Weights of a small transformer language model: width 64, MLP 256 SwiGLU.
Each number is 128 + 24 x the weight over its row's rms, rounded and kept within 0 to 255. Layers, rows and columns count from 0. Numbers have three digits each. The size before them is the row's rms in percent of the matrix's.

# up: layer 6 MLP up, 256x64, rms 0.247, rows 144-255, columns 32-63
# down: layer 6 MLP down (transposed), 256x64, rms 0.174, rows 144-255, columns 32-63
# gate: layer 6 MLP gate, 256x64, rms 0.24, rows 145-255, columns 32-63
up144 067:156141110141098153111153150113168096115084092082111133116141119075126121103156153123130126071158
down144 071:110186125160151177130143096125146137151106128107121145107164106116107099112146137134148155125155
gate145 102:119143137143129111123110145117114144135167115116124123146147116088128159167133151163166114145137
up145 110:126124092150146121100139117145108094163113147176136105081128110151114135167105129071132127119132
down145 103:156165105126116124150119195142152065177109139145107119110107100105121125151120122137152119163149
gate146 086:119084114104122128124162114143086114098126103096124117153118154156147119116180136128125144146138
up146 091:126128108126075062128093120118107152081134154116114156137121120085123136162118091123081120112142
down146 083:119128111163165102103099119121144138138145134159131121166138142141117175140133139106176099150142
gate147 087:153104141097134098134103127101134099140143151115117104145077136112087143176149109084116149157119
up147 085:086139149121145087114142130158152137132138119161125123149172131141097148140143083106158182101168
down147 090:130174127101171118099130083121138094109120160141107148161138159106111139129122082119135117094154
gate148 089:140137129158143138131165151114123154147109076126118136141112130095102156137143129128120212121140
up148 111:181142120111131149125135058165125088125143149129155114120131135134140118146153141124144105122133
down148 104:170139117119112135138097178123140141130150136120106118089195141135173143125135139120163162124120
gate149 105:117090111121169103102127133138128093109133165106095124160096161100108166196141128140148088153094
up149 099:152104122147127117126129172131132141100156130170110086158139168116144120104102123137112145110117
down149 094:090131101107169163130124124134127121127102079131106156133143117142131131170091154136119089152116
gate150 105:103148144139133160143159127107126120132138156104150115138110103092149163101131136142168111115129
up150 103:131147152120126176095133125145140146117141134177123155127135132134099152108097144130128087135112
down150 100:149118125128112060100140086153133142112128090143095142143131147157108090141142140137117139160138
gate151 108:054116138142089110136085157145106139119103135129105123120151110097178096179133171145142116129109
up151 099:114108149164146130118140143100120144143130126165133109117137099172149128116138121126087134139105
down151 100:157110154164096126134138145138135137134147158129144115122149145158095092103102133118087107151085
gate152 074:145147126108163145121150089105139156120096169070082122117136081119136157097124158104152142078121
up152 086:160148100148119162119143156144103145180138111184138127122147155132132142139130120112082102092132
down152 084:093122150107092132125128106100157102094146173127097136116090133103141119129155086137159142146159
gate153 111:154160146132105124167142132143123084125122095124109139163134129109111186147097130144115121130060
up153 104:138158127162143102138071169108133134135129152131117156136117117113127170147061117135111110140162
down153 095:121162106141125113146160119172127159152143123119123104117128125156121128105155124142117136091116
gate154 125:091117101176107126093176180175129134136118114131101129132127128104162162123123110116121183141146
up154 114:124144150082097119164104099144162120124106133091096159095102125147165153144128134140131139119103
down154 113:122085132130091161150133097119113090133119140144139200102113125131126117126168138122166099153158
gate155 098:067123143116093143130129094073109137160129116155107116123140119109126116146104157117160143142110
up155 095:080117166158140166144144105140106113122145125163125127100134078142155071133158146135123141133122
down155 112:164125123151123119149109094137167113120155102123130130125128123135146107148156191148073118106126
gate156 083:066141102149107114159105150115149119176135096144092126132131139132141146111120145117112134114160
up156 096:117117147112091113137143115208116185129105111119133121123118137108124120109147179153108102178123
down156 091:080091105106135130135145127163155159112143111147108105119114129116129118119111158122122118185145
gate157 111:143129123075127150159143129136098162166160108154075129123165165096112119161167138146131147137081
up157 107:168127183146118146092123132124120151092129141127105131136194157142133108123124101118119153158173
down157 105:119105125167124161121101142145097135134160133113160122117132163157119086110145120122124138134165
gate158 104:111152125118087142111147104152069124159165103105124091083113163152133161120151124133133095124108
up158 097:134124147109113113109158160185112091104145151098152147139114118144119141142129120138138101108120
down158 099:140143091108148151153126147139170107123144162136141150174131099141108130165149139162120143112159
gate159 104:147125100160135111116114144098123161170142113150095093129166170089153125115111148142140132112118
up159 106:128128146139140089119117143098186117127084103150101128143114153116153151138151128120169132134111
down159 100:128109157125132150090104086136106110113124137076147120141125145129157128116154120117132127175121
gate160 093:120122175142127114115106153133116153073104090140147122096148116147090103125074127121139152101157
up160 087:113118116163122118084127060154122100106165170160170120178114146130124174137152121086132153125129
down160 092:148093104141163136155138195108107112145155131086101180132152149116133132143115098132093135131096
gate161 090:120142083117082126098124115102137178115142128145106135095113163137115132135101148147120174112129
up161 071:104130097117125129119125079119137164103103124143080167131133153160152131149135137147114162157121
down161 080:154132136168138128172165122139129089148109129133134110175069125121158139104146103109150106150139
gate162 102:160168132144108131132152087139110118124105119147118132131160155111138135167104119136120143126163
up162 079:100112111147129119131165149108107163145126125132137132153146114112105118117167139140145165163111
down162 100:129194105137098132097150097136117089149126096148102105109127146103143160126142120102142124120121
gate163 082:093127088128107138112158120154135128094128147108152159110128130154082151141115114141162148156139
up163 094:118149213112144131147108124114130150154139115106118109120120108142172079114137128106119116122176
down163 089:120123078104099152131110172154144157104145133171146130169145174160086168149115146114139141133133
gate164 088:147107151135123126125121133166070153143190128149172115142141109181091160164109155156158126114145
up164 088:102152138109125165149123123138174135074095122125149137148160114095103130153120124114116159161128
down164 088:090126114086113163105161180108097113135141105165118140115116129136128112125096119114099128145106
gate165 121:099132128112126122135114135079108135160177134132135096098098093118103122136129105087158109170139
up165 113:131095121153117148148120124129135130119165182109097179123125111117113143165128160143113155108126
down165 118:119125124087116152149134147150185105137134112103163083090184097111120139173126124085126141121113
gate166 103:112096129146124089144136132141087079141116097189096140131146082132150119133139159156127137137137
up166 081:122133097115127107144118122124130213112149115150149118122125190162130135135148116164105120140125
down166 102:136137131173125144158174158138100073097119137117115155114161093100113138114159166094133082108101
gate167 105:134137132104116131141137176100117101100120108139088131170064084151097169139134107141146158118108
up167 096:142137168148142138076141090116164143119096109066167138112107111123095142118143161106161121144128
down167 095:149119091117128137162112188122156128113122136179113081118136137160129138176117101142135149129110
gate168 100:107088171129072134110160136137107100111094109132109153142111106113133134159101127124138146136130
up168 117:159125126134122112110137106152111104153061131139137176111154119135130112129142188125126142105142
down168 110:110131127121162149113100110137085125153135147117121047119101156082133107135143101130128106131155
gate169 106:110156136176140097098150131115106121147113134131140110145166088076097116157129133127092188152179
up169 098:117124164157126118155127118136142065147111143180101133133086108104103152175092134151126102131103
down169 107:137099140162146148141212113147164109151115143146113153110131133133122102124087163114125103115065
gate170 129:128113154147100152091173149103117086146125120135138093153121157109161131136146160139167146178132
up170 130:116124129129143132083138125089104145099128115119159113145125142122133131111146093116174093188163
down170 112:151107106113145157148130075132113136101097150123101173105151128136111120159101116162135090133150
gate171 110:158121115094131159129110143109080143098109155121121128147124170132118120149150181136135177110126
up171 092:115127157129183128108121138139126096128074150093130129166142105100147104126133119118123115156142
down171 095:160143105152114130133163089136125120176153163125145186122137120137142163121114061092118137099120
gate172 101:146164134161136130070121105136125146105111128088067136127104125124119141158109110126147122119101
up172 105:126082133073143139166128148164124126154144154109104146170117137152167122136163115111104132104150
down172 100:110150086136114120152135155101121167128145128151119154119143151148098135106115096090168077205126
gate173 099:151138144105144125153123153138110113149143159107161096152113100093155089167161124098125113168124
up173 089:142115087140141132108151146061107086164131145079124092179115153145117132108103139144098142178115
down173 094:136092179122110147119122166154092131121171128135121083123138169115119087145141120133115141180136
gate174 103:176160121084127122133120145092125137115093144134106113141130142128105121145144136096135085134095
up174 079:140151126142135117111106083134148078149074202168151120114147114109151116134134125091140119151173
down174 098:094111137136118163120158069161129116126187108135133169105131096114169131111121110171111160097138
gate175 078:117127138119099125090135124113137112132086120097117133137132126086129169156116177111118127126144
up175 091:105127137147075119085144082086111129093117127159128110164144114095105153099137146141121091140169
down175 091:132115137128128127159128127118111136121146120143128119175094115103092092129154063108088105139129
gate176 098:122147091115108120138149142115093120111134119159116107153153128155129131168096143144115131181121
up176 099:099109145078129130145155157122125077122134096136085157141120111085128110118085131110119138124144
down176 095:109123186131095138134181104139103114137125159096108108158146106109137131127103135094105118136110
gate177 102:078133161126122129089172129132108120092120128145103080108106097121103091149128134115120136144147
up177 106:157143158136123124119129083095124170067139186118134146140141140121126142138099142144157104094106
down177 104:168133130135130112152096119084171156108122124136160119171147139129114139109098098148154123099109
gate178 111:170094128124113102139112146157102103099130127101080111127104126098157133152145104111160166128121
up178 109:175113108140103104130122132148121164097154116130142142114105111151122143100109143118103152112113
down178 115:162152087148114125136095105159123149124102076127132112134134111166111122103109119100108156131149
gate179 107:082084123098152165138123163122125156147130072129144168114152098101141138133112116136132120119126
up179 107:118150112110109141152138112081137146154148139118116091116106120086103076153118133158113141110146
down179 103:114081144147124172153131175119141108140111103172112165091164114111116117184123100143114144120166
gate180 087:119089099136096100144097122158104149103162121152121117105113127149105128158143174094102141132162
up180 088:135116140113166141132156079144142100078071117125140138079138129119159124134126099128118131096095
down180 091:143150156158139142087190136092153116127092111085155134109107113106132138111128150151104119098101
gate181 096:084160107135130118121140102129101144116140143113099106113138119114100144117094111144128087160100
up181 099:144107107114151188133120113125136139139080126124104114119144140135159149120148083149147092140113
down181 097:108106133096164136151101187151130161127104133118133136149141112088150123111137132124132131127118
gate182 093:090140086137110142124166159087109095082133094146138116143123082161127142122173093135137123165117
up182 092:129158187114133129115115139112131177168108100120148093116182154088128095113114128149144111095142
down182 094:118153125129130146125124120133124144170165111076131149120151090113146138125098150149114095115111
gate183 111:118114143152148104125155116118102120057110151136106139152138160113137106163127130159124152129135
up183 125:103128079156134115113119129121123114130129150147131105130128124161165143078077097108129160139139
down183 111:106115145130143131134159160121129146112139132128133241130141145118134127206109131139113139173144
gate184 127:136178154168132120138126123141130111107150135083128124124131153101116154135108153115113100152078
up184 118:127083110092114158151119132101121164153116112133137131119133134163106055118129149130124108151170
down184 118:134168080113140120115093086134101123091116113163134118126158104148121150116123148111126090133119
gate185 083:116101099110123142143139142114133153168132133139125140139154111167135128107093089152088067108071
up185 083:147129176147086102102145073107109116124109109099152149131143137117141167107116122152104096136106
down185 077:132117093124119132137118143115132131129098163145089096103143145166106120146132168092142148089160
gate186 107:125120117137148133126084166083104125128144143134164109148187140125124158121140185128135109127087
up186 097:168145109145142115142113137129133167117165146139140097151163118159097136106106144141139135119085
down186 105:129150166132107175100111124131124163139115117164151106121144122163136118155121098106173132129098
gate187 113:094127125136119084144094160120091112142152143115128147146131150082130181109114140113150155143129
up187 114:142130088160112121122173107132162133123149118077142118118125109162129177130070134112128086143129
down187 109:136144130160122126131173085147150109137095152088127149124131146133144117105100132126118118114154
gate188 094:131108073089141109149123145100121120135118139103118118089152157127103165132144121133123142094139
up188 101:136116135131111128087121140137124139115158127113101155152049142110120159142073117112143116129139
down188 107:106087092149152104084095150150130127156145174121103118125085159157119163123058144158152120131134
gate189 090:137100078149091128151134141107130121110136144135088152161140084106108140151126131130124112100074
up189 091:121151154120100111106118109097143137143111124119116118106116155103103158111114106135154131113131
down189 106:105097119142109147164126077109109104147118119128109115138124104126158134121099145137152113137102
gate190 092:124116163135096164117192100130109087158110134070141138140107116171084150120121142118158138118090
up190 108:111105112090101182145190145135147127114112153133123106151079138164129144140087128130122103140111
down190 104:171086143104129126142151069163125129132124130137127144159152124099148167187148073145134083120133
gate191 094:150106150119143124082157129116105100138133120148133126090119166136093116127102121122115190129132
up191 087:095118136148127116143127111154129142152136115164110082188136112121083140128116130106128153188154
down191 092:160126157153103112092119164131099208140129149094116110130096114122131156126144119110133154128138
gate192 077:111137155143107170128158142089105121142118104137115116164107127144106113135101143115113110145122
up192 082:118139162179139189180164117188125119137111088120145112137105136156183108115147089142130107148145
down192 085:170143114095164132140121104163153131122123109108149176126105102134167130141109112162104128147140
gate193 098:142144164140154145083091144111101137102131138086123151118156170117111167126163151093095138139141
up193 100:159110174086169102096141176116113137126113105150176130119123134122130134111114152140113116118159
down193 103:114141109138139100077126170111127159089164116124134155115194108131120115147129124132116100138116
gate194 087:157138166157136111089118139114108127108146062091103100142132109131168140115097114122117148142142
up194 099:136128186102145080125108119084085108134095098125117139139099104134133125121118126128112117167114
down194 095:140111167108138126133111108097093126153114113099113067153063101106134088128141125171144135137147
gate195 088:147157109109149115136112111096113152144123152109101115124142149118093133127069125126163184118104
up195 094:122128130158089089164152098141147122145146124158132128124098119113153144093110133112071124130192
down195 091:124115133153088149098184173129146086124147127130106188080146114116123118157109122130094121141142
gate196 093:090108141140142110120107132073085148125096140113079112128146122095162133116121067136089103122127
up196 093:112118115117126134110105132136099112121120185132143132102120159121100137102111115115119138147139
down196 094:099166153128123132174161133128164130132130126129144186135125149115121121163157135127138106150126
gate197 103:100137155159153089117097186129128131138116169101131133126117085127105148154117133164102157114094
up197 112:114132109136122127137149133110136122119160157124126084155114087179132138098109086132154117131095
down197 104:104120080170108123141113146145153118109186114160134120144106109135121139097118070134163155160105
gate198 107:095103178092140157117159145113098133125151084122118106174120114086093122119118113093131166149107
up198 104:106086107084150080127120150123121077091150131148151123092116120139108170120113145124111153123198
down198 098:069103108110186139131125142123081112154171143101155137130125100118119144111117086087127117181129
gate199 102:107132148115134132127153136090112136158156138174068100108151111095099127136134164099195133116090
up199 119:120127168145150172119144148132140084123116122125137105135137106113120154117155142150098137133113
down199 105:127116161156138162119148146090100144155117139092163119116116124112156115122141098146108103104105
gate200 099:147133132089059094113151139097097156130136148129111112143136099153098141129138154155128138128124
up200 114:143133136121127157128121131099165132156163097134121099081120118133111073169130108167104138103133
down200 111:138158128150152140146089104087139105152125094144093155109143154117092106157136126132131121086129
gate201 095:085096104141120117155130127120123141132114135095150135110112114097101142149144098093136154123112
up201 096:120152084134146145171096111119128112120156128117105141109149139107116165119131120127124084144104
down201 091:117155117110126172141140078123126115100114136110137139131120129147179135103156160137123099118094
gate202 077:106147145141090107127129136146092141129117136102143171128137188137158058147100111121151121124116
up202 087:115117172145106090113156122187105150117139152107147160114142185103118091170129133135166134095102
down202 091:170101140110127130141127044150103094090152130136131093165110142145133111104128135098125088146146
gate203 100:145110149099161160112170093156140116111149119139132101135108124134182147104167121117155104120101
up203 110:103125083109111157145129089171087137164123098142118142123152129148123138140124061124103131127104
down203 095:128099151130142127100107183081155142132129176116126123121123150104119138124114187154140141143151
gate204 099:125138125098071140125105157126126113155151111130081155144126138130134145164123141161159187086105
up204 096:148124114115129108137105156146120172112147183069191109145111122125156108138123149138128143104127
down204 096:148094154107127188142124140138098125165161105119121104117127151135102139153133127114152181112129
gate205 102:092122150101132085129114140109091128127132104164111130128151101171115144134173127094113129129165
up205 107:120133111157097151097115150123185122110133165135158158122107113122112184123167167155086145112147
down205 103:092140152164174123131142187102187133123111127145133169096117124123134120153135113128129117158125
gate206 083:137121128173128134176162129068107102138132118124160087137087155075155115136124131114113143146150
up206 089:158099159133117164157137131127117087096157137113145113142131167110088165112111170142145163152125
down206 084:135102134138137129122101079136137114108119168089142174083134158113112104119139146129131134139146
gate207 100:161130090127114137100163129122145146115124109132083130090083092107100136154138116098109128117136
up207 098:095135146121107097125133138123149128080139164093109137091128122160116162144117085118165130132101
down207 101:092124129110130156155172085121119137095133114086159110102129145097094100151151165154154140136172
gate208 082:094162109126116074111132139155141089118122136106124121112159072129087104146086106096107139159146
up208 085:148097138140106094136101118100138105142113107110088145152121150125156145110139177160135068178091
down208 080:150143150111127114137115138127145091107130135122118125143163198144161159113126150180136134124138
gate209 110:122129138096159102122134118082162126119143105139096130127131130107114150136122146124180106156099
up209 095:159123088121139087126111137153138110156133133150148102147110102103134140138119168105120155122158
down209 092:122126147131173173182166132103160122123131122134090111110121103122145165142150145082115123117149
gate210 112:113151149175128158108113156140101163118138142137116143118196139103135125158081109151103118108133
up210 118:151103121130118122101171109110105109079128125126109135119100129116100126132097107072134121164125
down210 115:133148147099140102138161093123108100106094117103175114105090152147094131117143157137124168141089
gate211 102:141221167137175118127079153139119145149129154156132124121145083097150114157137135137123143119071
up211 093:102110134175141116114111133113126140112141081095126121168151146091194138120141102136117148101146
down211 091:138137146164132121131113116146134136123124149159153127141160110148108116131141155145072123162101
gate212 114:110139116141114141168143131066174139151139133109133107085101136120149136138139148103127066130085
up212 104:131154150162168131088146147109135101113150119118135106105142142142110114117110163085163087097159
down212 103:103137154150137179129152081135133118074145133128131209120138094134122132133150139092110133131075
gate213 084:114154177114102165122105143115108113120134111132132086132129172134130160113144178102154141108088
up213 086:129102059115120095102163115103134179188128133108103156116132132104114142127096091149083140131151
down213 090:106142075136132117099184082109088135147154141136108103125152119124096131142147102140147104118130
gate214 070:094141123110081131158140126102131154132109141116096099129148082134125147113118121111110103167166
up214 086:143144173120158123106131150084136158069111137127108106145161149135090139110137136110153089136139
down214 079:129146104112111165169118096125160144154124176114118130145141138171105172104185141131123122142120
gate215 115:107114103059119092129150150151088127124118129105119112113141159124131098176120126138137148105124
up215 108:118144135193150115109127113132133123115120139081136117153136137091209112117122108125117095138141
down215 111:116108146113106122065121136091123125138105145121178142136197138114137145111159141134116123150176
gate216 099:110161152140145128123134150093120183151144181110066124152107152124143147148103116103108175116161
up216 097:127154139112122140147095145144087101168155146106155120153142131146082157130137146125151113137158
down216 089:154153116089154151101102137132160136128157083159104122133115121133118135088129151150166141141147
gate217 095:128103140103099109094103135156096140133176138098151146081142115155168153125124086140136158105164
up217 094:120163159162124129113090148150128141076143113117081160115108141123175157092161141101102117083140
down217 094:158133129159136109160162080115107098136080152164128124091100116107131096151141097112127154154159
gate218 101:138165116123120135121127131096128062134134145135097102137112155095095089122169151126113159161128
up218 091:145113104085102135145093130125124149132176144148140152083106157101144113120092121066110146136129
down218 086:123122164133103114105109090113141168158170139133140121146066129140131078120115085126133119155139
gate219 086:114192092084097112137101089147130152139118130106135160123120148144091153141116104138125141144130
up219 091:141107173085172145122107127140114128175180114132160128120083118123139131106110145179189132125095
down219 087:121163122154122148136112160126115180133139125107110202141111159184127108169151148104125138130118
gate220 097:159147144121145159062166135144114154123117102135116088141119128080142130141119152145164106146104
up220 099:130121141110147163153123148071088084150130119126147120144111149129123156098095089129111157133104
down220 101:156141134123130149111121135124141121127094128114091115123113111125133149123063146171151086148140
gate221 100:098126134115125153149148160121131169149151153055127147103093129124119116127083139126091135134127
up221 104:137118161134124125123120126129085077146132102132125146076160172155155123129166167156155122165151
down221 097:115128149071120212159135113124093141130112157108147183102125107101130124122114131136117093119173
gate222 094:097160119148113144085118115122145138097153130143154123127122158081082119126104111110106113122146
up222 099:148112135114106147085198112102152103103153132113151131141135172135147154119140108119100109132141
down222 090:097109116117149093133087111130083145206110130154109162102110123152168119149125166157152139151099
gate223 101:088099159111163098103110121109089085128134102132125130089145112136155119189161132138154107191105
up223 105:120127107125153112096135134118120141170124105124144113119130088152149088131135095137154145140136
down223 109:126152082146095124106096089118131144140109131132130155152135100162125102119141095148135169154147
gate224 102:064116109158127136155133128131072096142110133150091113118152103138155166136132127133154115178092
up224 115:103116126117138192133140182169185126157152136112157129157153121145162129137142134155129129136120
down224 115:151101127148170155139136148186122114159125160103125127170152115153096144118121093122103091088108
gate225 115:101155134086124080132115115138087175090116120136122091085160139135126147156135117094143115108129
up225 105:143131082125137162154143115111139106138175169083135111135128138102108103108113157146145099146104
down225 113:129147154140136093170106153134128117145106111133170150143116120112139179110139117126134144100121
gate226 088:129143080143131168086169089141126117165096153103121154154107064101131140101101096137149161134135
up226 076:174156127112079140140126160118141135136150151205111138112126186140144150170136165156104107112156
down226 091:080114124096129116137185126141132132133126140090090098169103088104118110074116089115122147140129
gate227 098:089165095143105083121094140109136138142129140139079133112096143077096151170124097148127139135121
up227 101:087113154157119097121054138108111133125142097129108139112119129169135156131161110111138175143132
down227 100:123136171147135111124101113130100129136143142118121135117099121122099140139122122142093135120171
gate228 098:136171120111133153125129108086110137179133149151130084071144139133113113142076120129173131136144
up228 102:173139099130149129062148115130128075114111136160124163136161109154128140112134126142144129157142
down228 101:125112146099121109157128115132106153135156150135157093153157154159163136133132108148113147151098
gate229 091:141162103120118145122211140100131127118152109167116124112082094114143107100122091117097071095141
up229 096:131145136082133131112125106138151134157112154150143099133153107119095197163142137117142104152127
down229 101:140130138103099159113129122115125167107153157150132074123126121116149157104133104128104082156104
gate230 122:117143111069136114137107145144130122161139112127106153103136114085129156182142084174138158124168
up230 109:139147071129148129077151146159147112106130094100129132117113126151146138112170103141137117099108
down230 106:138111105100119134101151080109154121111135126151133100120123092153125090097178151128152144145132
gate231 103:140127131150129145151116131104132153145147131161169105122180153136076104121105118130152103155089
up231 104:112125098100148096117125118128110162147105110137116113141126126126180104139126119113096102110157
down231 099:136130122105161154085125169105128098164120135167103162138073116062122116120107159111115134100111
gate232 098:134133108168073125094123128187136165145120117135109142095096130109131148140159157134119134111113
up232 090:091155153132134169138119128153128123125122157147169141101135119148171123121122088160140131117128
down232 089:075170146099133125130093122139111124143153135070151156169165155123113119133133128106125124138131
gate233 097:139141107122080180127196088138113084149114116147089100114129142123160113148169140088128147127131
up233 088:139122132103100172139161074134117129130100154124129099151177172125148127139115137127109116101153
down233 096:155152144109128113113084109090175165121154162157144138133089058149114130128075117143126105137137
gate234 102:100174147140105131103157155161096161164128117119151102150146128141109102149145113125090146122082
up234 099:128154135143131094130154170086155148096127143146159149131108146157126129143093126133094140074131
down234 093:141114093120111105170147093111102107122123147147072146132121151119154106114134109107127126153110
gate235 115:118173126123157099095159185132107145169104136097170140138170133107102168138106140121128144133132
up235 105:160157166105146185170112088147128099125147168125119066118135100146141126113158103124132116124103
down235 106:133098116172125158172115198140145135139154130101136128111155161134163136141099125155191148139122
gate236 115:138130149142144103156131132151107117130097107083138155155174159103129150133154149170185103146094
up236 110:123138176109133156169107145154139162116102123120137112153118151132110135139135097121170132160084
down236 102:130122166161085141111124167159133113150093085094143065182094115130128126170146125124151145145109
gate237 098:099149111139097110136083136136099172130184135146113102097129132125099128149131117119124105135136
up237 094:148181125161145130141094101086138096113141147096121085121133149133111138085137138160160147150101
down237 094:119115109137116116106116130147094177162144131156090114120153160141085091184106097106144127154134
gate238 107:118130134150134074124136141091096124126154120089117098174141131108148125146141134167090084122105
up238 094:155120108134146152112090146143082125117159123104164142104171165113131085116103144172157129101148
down238 094:150123138113147122143137106129066113092132164111109151139132098102158104106130083163139121139125
gate239 079:103114111133108108128149073117125161107147155112097110099118132125124124117087126165107136144134
up239 088:147124147113197125120126128138155123098170131104116126115151129123103114152146119096170123100171
down239 095:123117119164102117159119198146147117145134124135135153128157132180132138139137141142138167158132
gate240 088:102151110152145170100159124094147136149132143155125159123101150091109119101129122131084094093089
up240 086:120141118143098144102135119098127153138135113132119183128097151094118092124129135111085120103073
down240 091:146099185104127153158131076164125135122149175147137088118151130147151152106123140140146134138159
gate241 095:086135116133132092128107094142107094106131150046157104102125147109137154085108106113164111107115
up241 102:126113077164171080127123127122132167150094098149132135086112128084131159176075110093145153118120
down241 094:150113064099157124125157111158146109114139132107157096121109085092119163103122156145142144149124
gate242 121:112142122144163151132155151169112128160112143152123094095176143086125110100103148132110139144100
up242 107:083120130078179140170130115162112117112119143152157110130136149098121143115155142140088139143111
down242 127:116124127111148120108155133116081152143107073131124118086124134137168131127134122102112159155114
gate243 106:154149174141103141122113169123138111117082110104130120115129164075146114134122134116154125146131
up243 112:144154138162167141118094122118142138133170161118118143111171136131201120137121126173136140139151
down243 118:121142152152130129176106140167175126085140154097117110097154105134130126162130132176124127138160
gate244 083:108125106087104123157120070107112100144124136138069110110148125104132120118162152138157170140143
up244 093:139090113138099117118162112157163111105091143143094138119116112121137160158139123122123136123107
down244 083:112097144154136101128127167127112129147119077090142141125107116130135102150109108143100128129083
gate245 086:100137113090152137138152104115104147183113129105141089138124185129124121105146120135075169113154
up245 102:133098148094138131109080135121099185145171160158132146126111139146148167142096133139134140135140
down245 098:120107133110132140097111116080146175139144194129128120160089170145126181138099095102110099136150
gate246 094:136103125159161095114148117163130178140131113145168094122149142112142162122138116117119086099090
up246 094:082118143108119096136107103093121130168092088111125117141132093148112142084142098110106129132125
down246 092:111141123116165104106108173103141147087119112150136081116157107117134154135174128145111115130118
gate247 108:118098135143121101177133187112125109171111124157120086152121125161158141121135150142199145141119
up247 104:108135135106096139141111131128084077132174161133189124157150110159105106151165116129138127167126
down247 104:107145135113114086134144171077129105132135124185160110121098084139106128141137149143126109133135
gate248 102:103177138156109151116137117120121167152178095142148121108110166155154135111128107117124104090137
up248 088:146116132128126102082162112156124163080089118132155130152125151074145135117112100122108139128120
down248 100:139181159090124111141148075129140140162154103126096102142137146125116120137139113146147122157107
gate249 086:105121146125107150104126120102083106147132115153143152126102125118054128134068156106119160115088
up249 092:104099084070138123124084140138134156131137124114111168141129110076165155117153137137133118105121
down249 087:106118107132077164137151127127154118099147103156098134182083120138127138121143161128094126110099
gate250 095:169140140130128120083175151123124109132114098121090145129097135102108115149140106125113186136147
up250 103:092148120155164105170116118120123116085140175129102145154108171110124156098140148111135104130106
down250 098:138068127109119094144103119122142129098127194148109125128137155131100106115109140135104091107162
gate251 110:122132131089132170080106096179093124137151159109111140112158151134145164154127106158150143108151
up251 092:098085149076135113138062130119097087112131170094143120129081140148161126124113140121163122115153
down251 102:120122095159134149102154036154110146112094130134129182104166126138108146148155126128100129143118
gate252 097:128134154120117103110121139103132136126147114178125111125133150136126119087120138121133122126108
up252 103:126143128174090111130091127093120145091148157160152142107122120152132127125126144146191136100122
down252 092:136140103153074081122128147168144119117110122123141124133149156160107127147114108132108159169116
gate253 096:114098105174099097120124136115130144131133158123138139098129098118105159137110094125150116069100
up253 100:159153127104128079095089110155106123119140148101114122162128140156115114140156127117103162116108
down253 095:096152125115164115147150122134133078125152108117092163150120126084150136128112098097143117115145
gate254 088:110139104112125169127118117149110139137139144126162118072134160120123097131168117084132177088149
up254 087:077096169131126075136099133143115136125157147126162101150133082115124140102149127157136160123086
down254 091:162144129136157130118108134163114116148121158125119095071134154124131130155193112114116167112152
gate255 100:158124099182136118160140130131132122135126142120135100079159139113176087157136152124139117092143
up255 088:126137130129128148124135142111118131109193127123121144103134156140115130159130133073109103122141
down255 091:174124106162177139119093085128119109128117093110124087060138125127169104166152143165159129123137